config = dict(
    n_layer=13,
    n_head=1,
    n_kv_head=1,
    tie_embeddings=True,
    init_std_up=0.0625,
    beta2=0.99,
    lr_head=0.00965,
    decay_fraction=0.771,
    decay_shape='pow',
    seq_len=256,
    dataset='wikipedia_en',
)
Each number is 50 + 12 x the weight over its row's rms, rounded and kept within 0 to 99. Layers, rows and columns count from 0. The size before them is the row's rms in percent of the matrix's.

# o: layer 4 attention output (transposed), 32x64, rms 0.145, rows 20-30, columns 0-63
# v: layer 4 attention value, 32x64, rms 0.148, rows 21-30, columns 0-63
o20 091:44 39 50 41 47 57 48 46 81 43 35 55 40 64 53 51 29 35 45 75 53 58 45 55 31 46 56 53 42 46 64 30 34 50 54 54 46 47 76 59 43 70 43 63 44 38 25 59 33 54 61 47 60 55 48 48 34 55 32 63 60 57 73 63
v21 084:60 57 42 65 32 66 39 42 47 34 63 56 60 61 55 36 55 40 64 55 43 61 47 70 53 66 39 36 54 54 33 54 43 60 54 33 59 59 56 41 50 43 45 68 49 60 32 60 30 40 39 49 73 25 68 43 23 58 46 53 60 56 28 43
o21 085:61 61 64 45 52 38 64 45 48 60 58 59 35 54 58 57 32 34 53 77 51 34 44 60 39 42 31 77 38 64 74 44 52 55 54 40 45 59 44 56 57 59 52 36 51 41 68 30 47 53 36 47 28 67 34 48 66 31 54 30 51 52 50 58
v22 100:39 54 21 53 69 70 51 41 54 53 42 39 46 42 44 68 38 56 34 69 71 42 49 47 59 60 55 43 48 57 63 49 36 48 47 57 47 62 58 66 73 49 59 27 42 46 66 36 48 44 72 36 49 78 28 51 62 51 50 51 40 36 45 46
o22 102:35 44 72 54 39 40 51 37 45 42 50 36 72 41 44 43 68 46 30 33 32 53 61 58 53 66 52 32 53 50 54 56 53 74 48 48 45 30 37 37 48 59 58 62 58 68 29 73 63 60 61 48 56 39 58 56 32 51 26 56 54 60 60 40
v23 091:47 51 48 48 47 78 49 47 41 57 54 45 52 47 36 65 37 57 58 50 31 46 44 48 48 58 34 34 45 54 63 44 33 24 55 51 53 41 41 64 45 38 47 30 47 54 66 54 65 48 75 54 44 50 40 84 40 47 55 56 69 44 65 82
o23 090:53 63 45 45 46 36 57 53 42 49 71 33 49 49 74 54 41 41 36 38 51 55 57 68 59 53 48 36 52 36 40 46 64 65 39 50 49 41 42 52 32 37 48 74 51 65 42 43 44 54 44 64 69 74 55 65 53 60 18 26 36 69 47 47
v24 104:57 52 36 61 40 68 43 44 50 36 62 41 41 69 54 45 46 55 47 39 31 67 63 72 51 49 65 64 25 56 26 52 32 69 27 48 64 54 56 45 52 56 48 51 50 49 53 42 46 45 69 50 54 50 48 31 37 47 43 75 48 81 46 51
o24 105:27 55 64 57 57 47 42 38 56 64 72 46 57 59 55 47 51 27 54 78 41 50 61 45 49 64 31 60 34 63 53 44 65 40 70 35 55 50 63 37 68 30 51 48 50 52 61 36 35 41 43 48 26 54 47 51 72 49 37 36 56 35 61 50
v25 110:42 47 63 48 56 48 52 61 40 62 71 53 54 15 56 45 47 62 57 54 53 46 50 59 51 53 19 52 51 35 60 42 84 60 67 49 41 56 54 52 55 57 41 50 59 49 59 58 46 46 39 44 23 71 51 55 58 51 67 37 47 19 38 52
o25 106:47 29 32 42 58 48 44 61 76 31 24 59 50 55 63 52 50 48 38 53 68 54 44 55 42 49 64 46 52 48 57 41 31 35 42 55 48 62 57 67 24 63 42 62 45 43 35 51 46 58 59 60 74 29 59 45 30 47 38 67 51 62 68 55
v26 120:33 55 28 69 48 67 42 55 60 60 41 50 45 59 48 61 30 41 56 56 47 65 49 54 58 59 59 72 59 79 48 48 39 41 45 45 53 53 38 37 47 31 37 58 40 39 24 42 38 41 68 59 84 55 54 48 36 49 49 61 54 53 40 68
o26 111:58 64 67 56 41 42 64 32 39 47 69 42 68 37 47 42 56 46 49 57 58 29 55 54 51 53 37 59 40 47 66 49 72 62 48 36 41 41 29 45 36 42 63 43 62 64 81 50 52 47 39 54 28 51 40 55 76 41 53 24 49 52 60 44
v27 103:40 51 30 60 59 33 52 47 42 48 45 43 58 64 47 52 34 53 33 54 81 42 51 52 58 59 55 73 44 57 20 53 55 42 36 47 60 63 51 53 72 46 52 55 56 44 47 50 57 33 61 48 14 51 56 47 42 53 56 30 65 46 24 42
o27 104:39 34 59 48 35 56 47 21 62 50 43 33 39 51 55 62 57 28 59 65 34 62 48 47 41 52 40 48 44 64 70 53 55 51 60 54 32 31 42 40 48 77 58 39 48 54 55 72 47 45 43 36 70 53 52 41 60 53 41 62 51 71 73 36
v28 095:52 56 40 50 52 43 48 61 45 41 50 50 61 39 57 59 40 44 46 59 48 40 56 41 48 62 12 37 44 57 27 52 31 49 57 54 66 56 40 62 57 46 51 51 53 54 28 53 48 58 47 66 10 53 73 60 52 51 54 35 80 41 35 50
o28 093:55 47 45 57 38 50 37 39 36 46 39 55 34 54 62 60 45 26 52 50 50 65 37 67 33 48 54 43 52 59 79 56 52 37 52 53 43 41 49 53 43 64 62 38 60 36 76 49 36 44 49 41 81 58 48 47 34 55 40 74 38 79 47 44
v29 117:66 43 60 40 46 37 47 39 37 59 71 45 47 50 47 38 59 67 37 30 36 56 66 59 40 40 53 67 31 24 40 58 65 73 45 59 54 58 57 57 53 78 37 56 71 50 71 46 52 47 38 50 39 60 47 51 64 57 47 39 34 53 50 34
o29 116:29 39 32 42 57 60 38 50 80 47 49 60 48 66 42 46 45 45 56 71 50 63 48 42 37 57 56 56 42 59 54 39 38 40 70 49 59 56 85 52 62 40 37 61 37 34 31 50 34 41 60 44 44 42 61 43 45 58 42 72 61 32 64 54
v30 089:55 47 51 64 42 73 52 38 63 66 57 56 34 52 49 49 48 51 45 27 80 69 49 56 49 50 61 54 46 54 68 47 49 57 51 48 39 42 58 39 45 47 49 42 57 33 42 29 41 37 70 35 57 65 30 60 36 50 69 77 54 62 59 74
o30 088:34 61 61 33 55 62 50 50 56 45 64 38 76 45 55 36 66 52 39 55 47 43 68 44 64 61 34 55 49 50 42 43 65 56 63 35 47 66 50 44 40 30 50 74 42 59 50 60 61 42 41 77 45 37 51 52 71 36 51 22 38 41 51 34